Weights of a small transformer language model.
Architecture: LayerNorm before each block, biases, tied embeddings.
Training: a variant of Adam for these matrices, 125M tokens, 7642 steps.
Each number is 128 + 24 x the weight over the matrix's rms, rounded and kept within 0 to 255. Layers, rows and columns count from 0.

# layer 6 attention query, 96x96, rms 0.156, rows 68-95, columns 0-47
[[144  79 115 157 107 107 159 123 130 142 145 136 108  87  85 177 134 149  80 110 102 136 120 164 142 132  99 120 109  95 155  81 117 119 119 131 142 110 135 153 149 122  98 112  98 184 168  98]
 [140 102 145 135 133 149 177 129 146 161 119 178 135  97 138 106 112 137  82 157  92 114  95 143 172 186 121 122 142 129 114 102 158  75 141 161 102 104 141 146 132  56 128 121 174 128 119 100]
 [137 167 125 121 135 150 130 148  60 114 138 125 144 123 108 123 123 126 163 122  96 119 109 138 129 101 131 153 133 140 122 129 164 107 103 145 148 117 150  87 116 152 134  94 140 119 133 133]
 [125 141 158 133  93 134 131  92 172 148  93 140 104 124 152 152 112 134  87 146 144 138 129 107 134 161  80 110 136 107  94 108 127 108 164 126 127  89 116 121 140 132 141 162 174 129 133 119]
 [154 145 126 134 141 125 139 148 145  92  97  44 110 152 104 156 143 136  84 145 161 101  96  94 141 122 171  95 162 128 135 100 115  95  93 126 195 106 110 130 145 121 151 127 140 176 142 151]
 [145 125 114 137 133 128 114 157 111 118 127  93 131 133 130 136 105 129 119 140 127 120 123 138 118 105 150 123 157  92 144 131 120 145 118  95 190 126 111 112 136 150 115 106 124 111 135 156]
 [ 96 136 106 113 120 156  98 122 100 141 186 112 137 123 141 132 128 117 164 112  93 106 143 150 112 120 127 116 103 104 152 130 135  99 114 118 122 103 144 108 123 139 138 127 116 130 122 149]
 [120 178  81 103 148 187  98 162  58 159 152 120 128 146 106  97 164 124 203 105 105 151 130 155  89 104 133 143  92 125 171 129  90 127  98 152 128 153 131  72 115 180 137 133 116  97  75  91]
 [134  95 122 118 127 114  75 154  84 117 157 145 154 111 145 117 117 131 132  98 100 162 137 162 134  89 131 198 131 111 155 116 125 166 140 146 121 121 166 116 123 174  83 105 124  97 117 144]
 [114 126 116 121 119 133 145 126 172 152 119 140 123 131 113 110 104 131 147 152 130 151 145  82 127 139  99 117 109 147 124 123 137 106 146 133 102 167 119 134 148 105 148 151 141 103 130  99]
 [147  82 165 165 131  49 170 100 168 112  99 132  95  82 149 129  97 137  49 147 140 125 136  91 190 127 103 107 163 116 121 103 125 160 138 102 109 119 137 165 182  80  76 160 119 182 163 159]
 [115 174 120 152 137 167 121 108 119 108 124 115 100 157  87 159 141 127 174  97 106 167 104 119 114 109 167 154 110 166 130 163 125 113  90 147 152 132 124 115 113 143 123 120 132 124 126 133]
 [133  97 128 117 121 126 122 112 147 121 144 112 159 130  77 151 148 132 125 125 141 123 151 160 119 132 144 103  97 151 130 112 142 104 121 139 106 158 139 121  95 115 165 132 163 115 116  78]
 [128 133 125 118 157  98 188  90 145 157 100 109 107 135 131 153 105 140  96 133 108 123 128  91 170 120 176 157 121 136  88 116 113 126 115 166 107 109 152 165 133  74 141 125 132 157 178 129]
 [155 113 137 111 127  81 179 131  90 136 143 127 135  90 110 135 140 129 153 108 115 140 142 107 153  96 153 161 113 124 149 125 153 149  87 124 147 128 177 108 156 131 100 108  98 151 129 131]
 [145 100 163 141 162  74 201 107 161 151 122 116  73  98  99 169  87 140  46 156 107 100 102  96 158 131 145  80 157 129  93  75 144  98  79 114 120 106 148 163 141  73 126 193 156 210 187 105]
 [121 114 157 144 148  92 146 144 123 124  78 101 104 147 174 137 126 138 129 143 102 107 146 157 116 127 116 128 150 110 108 125 130 148 134  73 116 129 140 145 121 102 162 130 132 114 129 129]
 [182  84 144 107 135 105 178 119 134 129 133 143 146 102 108 140 136 140  76 154 142 125 127 130 183 143 117 126 155 137 125 103 127 124 129 115 129 131 132 143 118 137 128 123 132 136 155  99]
 [151  88 118 136 131 102 137 117 185 134 153 122 160 133  80 144  95  98  67 137 138 127 112  99 126 110 155 100 142 137 145 105 116 100 125 170 111 138 131 165 117 114 108 144 166 158 135 108]
 [154 104  97 117 121 107 103 128 154 118 135 107 143 151 102 125 115 116  95 138 169 122 118  66 121 149 117 112 138 153 161 131  98 121 138 100 177 162  95 127 113 151 126 146 134 149 132 115]
 [149 142 159 158 114 135 158 154 117 124  81 146 117 109 121 136 116 138 125 147  83 135  87 138 135  98 128 146 138 115 110 133 140 144  88 109 133 110 145 126 148  92 124 119 138 128 135 113]
 [152 117 124 137 138 129 159  97 113 111 104 128  82 117 142 119 133 137  78 148 126 154 122 156  84 164 164  90 160 131 108  93 127 124 155 139 163  70 100 144 165 101 116  98 128 171 127 117]
 [124  90 182 170 118  35 155  82 181 121  72 115  82 121 154 143  76 123  83 140 121 139 144  92 136 134 112 115 174 120 129 111 149 143 154 128 111 119 138 153 147 112  78 145 134 144 140 165]
 [ 99  99 151 154 121 116 105 162 159 103 111 130 145 155 141 103 139  98  98 125 145 125 132 141 111 130 122 127 108 117 118 123 106 152 168 155  86 132 108 123 120 159 138 149 115 102 134 137]
 [127  97 154 168 106  85 143 116 186 136  70 158 100 134 124 123 111 132  90 170 133 141 138 122 132 138 102 127 123 132 128 105 112 131 196 111 130 150 112 154 123 138 112  92 154 175 132  69]
 [113 133 128 173 124 143  90 154 129 115 135 110 161 161 166 119 128 116  93 163 111 122 147 113  84 105 198 109 149 137 119 138  93 104  84 112 144  97 124 137 123 111 138 121 133 105 118 138]
 [111 131 141 132 140 121 126 135 178 124 109 122 106 160 100 130 126 133 145 143 148 135 130  94 126 103 141 124 129 132  95 116 108 117 118 132 128 193 118 137  97 113 152 158 112 146 129  99]
 [127 100 140 115 123 122 134 112 165 111 116 102 114 151 147 125 123 130 126 110 132 123 133 106 114 148 110 135 127 133 130 122 147 127 131 128 140 166 123 129 109 154 108 138 106 134 140 154]]
# layer 6 attention key, 96x96, rms 0.134, rows 68-95, columns 0-47
[[133 107 156 108 123 119 144 108 151 128 134 139 128 142 158 144 173 209 117 127 101 163 150 127 142 129 127 146 144 136 120 122 120 115 118 115 135 117 102 124 128 109 142  95 150  97 118 129]
 [119 197 127 142  97 146 145 122 110 124 135 162 111 127 137 137 165 207 121 120 138 155 161 142 123 121 141 148 118  87 154 131 111 147 117 137 166 129 157 139 118 107 119  99 125  90 127 142]
 [108 174 141 169 126 125 138  98 134 130 148 154 120 130 179 159 101 188 169 143 114 138 140 137 113 126 132 122 129  92 150 131 119 127 124 135 132 118 129 131 153 123 132 104 148 129 104 149]
 [158  91  85 108 143 136 102 138 121 133 119  87 131 133  86 138 136 125 106 106 126 117 126 113 145 101 154 128 144 168 126 162 150 143  95 126 140 135 125 123 106 150  72 147 116 105 148 112]
 [118 104 118 135 127  96 110  98 133 145 133 138 125 128 159 140 145 205 114 115 128 150 136 152 159 121 107 143 109 106 136 117 133 145 165 138 139 116 115 137 154 161  95 104 127 113  97 128]
 [124  96 138 142 134 114 137 114 126 109 131 132 140 157 145 125 117 198 140 134 111 147 121 142 121 129 103 103 100 134 108 127 143 127 151 125 113 127  88 115 158 142 124 100 136 120 103 151]
 [118 198 138 140 145  91 172 112 171 155 118 147 151 129 142 133 113 155 131 151 128 141 122 148 127 125 108 141  90 141 141 160 126 115 105 115 138 139 124 118 122  83 141  75 135 109 110 162]
 [114 157 146 155 123 127 162 120 139 118 158 152 128 116 159  99 125  44 140 115 132  99 117 125 135 146 115 168 135 159 110 165 103 137 148 121  99 140 141 126 148 114 121 145 142 116 120 129]
 [137 153 195 110 117 134 173 111 121 125 124 114 145 111 188  89  87  88 146 159 116 135 131  96 120 142 134  83 140 118 124 145 117 100 115 110 122 163 123 127 144  93 161 129 150 136 124 148]
 [155 150 111 103 122 129 131 124 130 125 126 107 139  99  95 104 141  80 108  98 128  82 113 127 147 145 141 148 136 147 129 120 151 110 119 129 161 123 143 142  91 130 127 163 123 145 166  96]
 [135  91 127  92 139 110 114 145 131 135 114 133 131 134 112 140 155 224  97 111 114 134 127 134 120 131 158 100 137 112 137 106 128 123 145 128 162 112 124 126 126 119 146 104 119 131 131 113]
 [101 135 141 126 118 152 107 124 120 168 128 113 129 130 122 123 113  65 162 124 157 120 117 113 130 130 109 151 133 152 129 125 124 126 121 124 147 120 119 136 146 163 128 132 160 131  91 131]
 [157 135 125 125 141 126 115 112 124 110 121  93 109 105  94 122 125  62 121  93 122 108 136 159 157 133 128 181 150 136 111 162 150 110 102 127 105 155 131 151 138 144 105 204 115 141 155  94]
 [120 116 138 123  88 136 137 151 150 145 116 125 105 110 110 145 156 213 136 125 141 160 149 131 143 132 118 103 154  98 140 117 111 102 132 117 167 143 115 113 141 146 149 133 140 134 126 111]
 [ 93 151 147 158 110 117 134 123 156 153 138 144 118 111 162 159 119 182 119 147 109 138 154 140 116 138 124 123 149 118 152 129 109 106 125 137 149 120 127 130 142 123 148 113 159 139 102 148]
 [140 120 127 129 141 116 129 112 125 123 123 134 124 148 115 161 153 244 123 111 122 167 136 153 129 130 116 113 130 122 140 108 127 123 133 139 159 121 106 131 147 123 129  88 140 127 116 131]
 [131  84 133 145 128 153 138 180 129 107 121 101 117 111  71 132 114 151 128 131 162 114 114 132 137 140 143  87  87 145 125 114 163 137 133 164 144 104 101 158 126 140 142 108  95 201 156 113]
 [114 130 157 142 110 117 137 147 131 128 130 138 119 130 131 134 139 210 129 122 110 140 131 142 126 120 133 134 142  89 122 115 133 122 123 146 131 116 120 143 134 121 109 118 142 120 140 153]
 [131  78 114 106 133 116 130  75 144 108 129 116 127 119 105 150 139 194 112  98 123 143 153 173 123 116 105 135 124  88 140 130 158 114 119  90 126 142 127 133 164 139 107 112 143 121 124 144]
 [154  57 110 126 134 111  91  95 140 113 149 105 155 123  95 142 104 123 123 103 130 114 113 136 117 133 110 110 134 106 105 116 136 147 168 124  68 115 119 136 172 164  90 173 137 133 117 164]
 [100 149 126 140 126 129 126 120 130 139 153 136 109 152 158 141 137 214 126 144 132 150 145 150 106 126 130 109 132 110 140  91 121 136 134 148 144 102  98 139 135 128 134  79 140 134  84 150]
 [149  59 124  89 124 161  78 180 101 127 117 161 124 151 127 136 164 176 106 130 114 147 115 138 140 156 120 148 114 135  92 127 112 129 143 127 108 143  89 118 126 151 134 142 145  91 135 117]
 [141  65 109 107 159 137 124 154 126  97 116 118 139 112 100 151 125 202  90 136 136 128 139 141 136 135 141  93 124 119 132 118 147 118 127 112 160 102 121 139 127 125 139 103 132 179 144 104]
 [155  97 119 113 124 124 110 110 111 114 122 114 122 118 103 112 123  35 106 120 142 108 124 131 146 134 134 121 148 151 127 134 145 138 120 119 123 157 155 142 118 118 117 154 119 154 153 102]
 [143  39 122 104 133 165 137 128 138  96 152  82 136 114  93 128 123 137  63 125 132 140 107 119  87 138 158  96 140 133 124 102 118 136 106 132  97  84 146 135 125 139 116 161 133 147 155 146]
 [129 105  92  93 131 129  89 144 123  72  83  90 152 147 122  93 103 136 157 120 167 149 125 169 114 136  94 113 103  95 138 150 162 133 143 152 109 171 106 115 130 201 138  99 102 145 104 153]
 [143  97 112 116 119 134 134 107 122 126 131 112 148 102  98 126 120  83 119 107 144 108 126 129 136 134 139 136 139 144 132 105 143 107 120 115 116 106 137 140 108 132 109 154 119 140 171 116]
 [152 113 129  85 124 122 132 126 128 144 125 109 137 109 105 127 126  37 109 118 159 115 136 110 144 123 145 128 122 139 112 140 121 119 124 112 154 123 153 127 122 120 131 164 103 129 180 102]]
# layer 6 attention value, 96x96, rms 0.174, rows 64-67, columns 0-47
[[ 86 143 131 120 125 149 141 129 113 158 101  96 139 122 135 119 140 140 128 170 122 138 159 107 128 128 118 142  69 107 135 132 180 147 107 116 140 100  98 130 136 141 157 129 102 140 117 155]
 [105 121 144 110  76  76 142 128 145 160 104 124 109 119 136 104 138 116 171 125 128 126 106 121 117 145 128 140  79 126 130 149 161 146  61 105 149 140 119 138 120 137 174 170  92 115 126 169]
 [130 122 126 125 103  87 141 100 139 104 117 127 139 102 150 112 144 126 120 140 165  99 103 141 117 147  91 140 183 105 102 103  96 112 119 113 114 149 127 152 174 104 144 150 162 103 154  92]
 [157 119 128 116 149 159 130 141  79 133 108 113 136 153 108 129 109 124 131 166 147 146 131 114 165 123 141 119  67 149 128 142 139 137 134 135 147  97 122 126 117 152 143  99 117 155  95 122]]
# layer 6 attention output (transposed), 96x96, rms 0.158, rows 64-67, columns 0-47
[[178 105 111 150 126  84 105 118 114 109 113 124 134 153 163  79 110 127  92 124 172 111 137 109 111 136 107  91 144 165 134 130  88 143 157 107 107 139 118 120 126 124  95 132 134 154 157 139]
 [146 115 120 107 133 125 130 127 131  87 118 116 115 170 149 145 102 140  85 129 173 142 111  95 102 114  97 111 152 132 117 127  83 168 188 143 108 183 122 118 150 160  88 126 131 168 123 128]
 [125 144 167 126 134 181 110 124 131 137 148  98 127 154 124 187 144 111 175 133 107  98 114 125 103 118 135 148 109 133 141 137 164 109 116 132 151 150 130 109 109 128 103 119  99 131 109 109]
 [152  97 118 140 116  91 136 171 102 115 130 134 156 123 103  94 142 127  70 104 122 140 145 138 127 149 121 115 147 116 146 152 119 141 144 112  91 109 121 137 108 117 150 120 125 141 162 131]]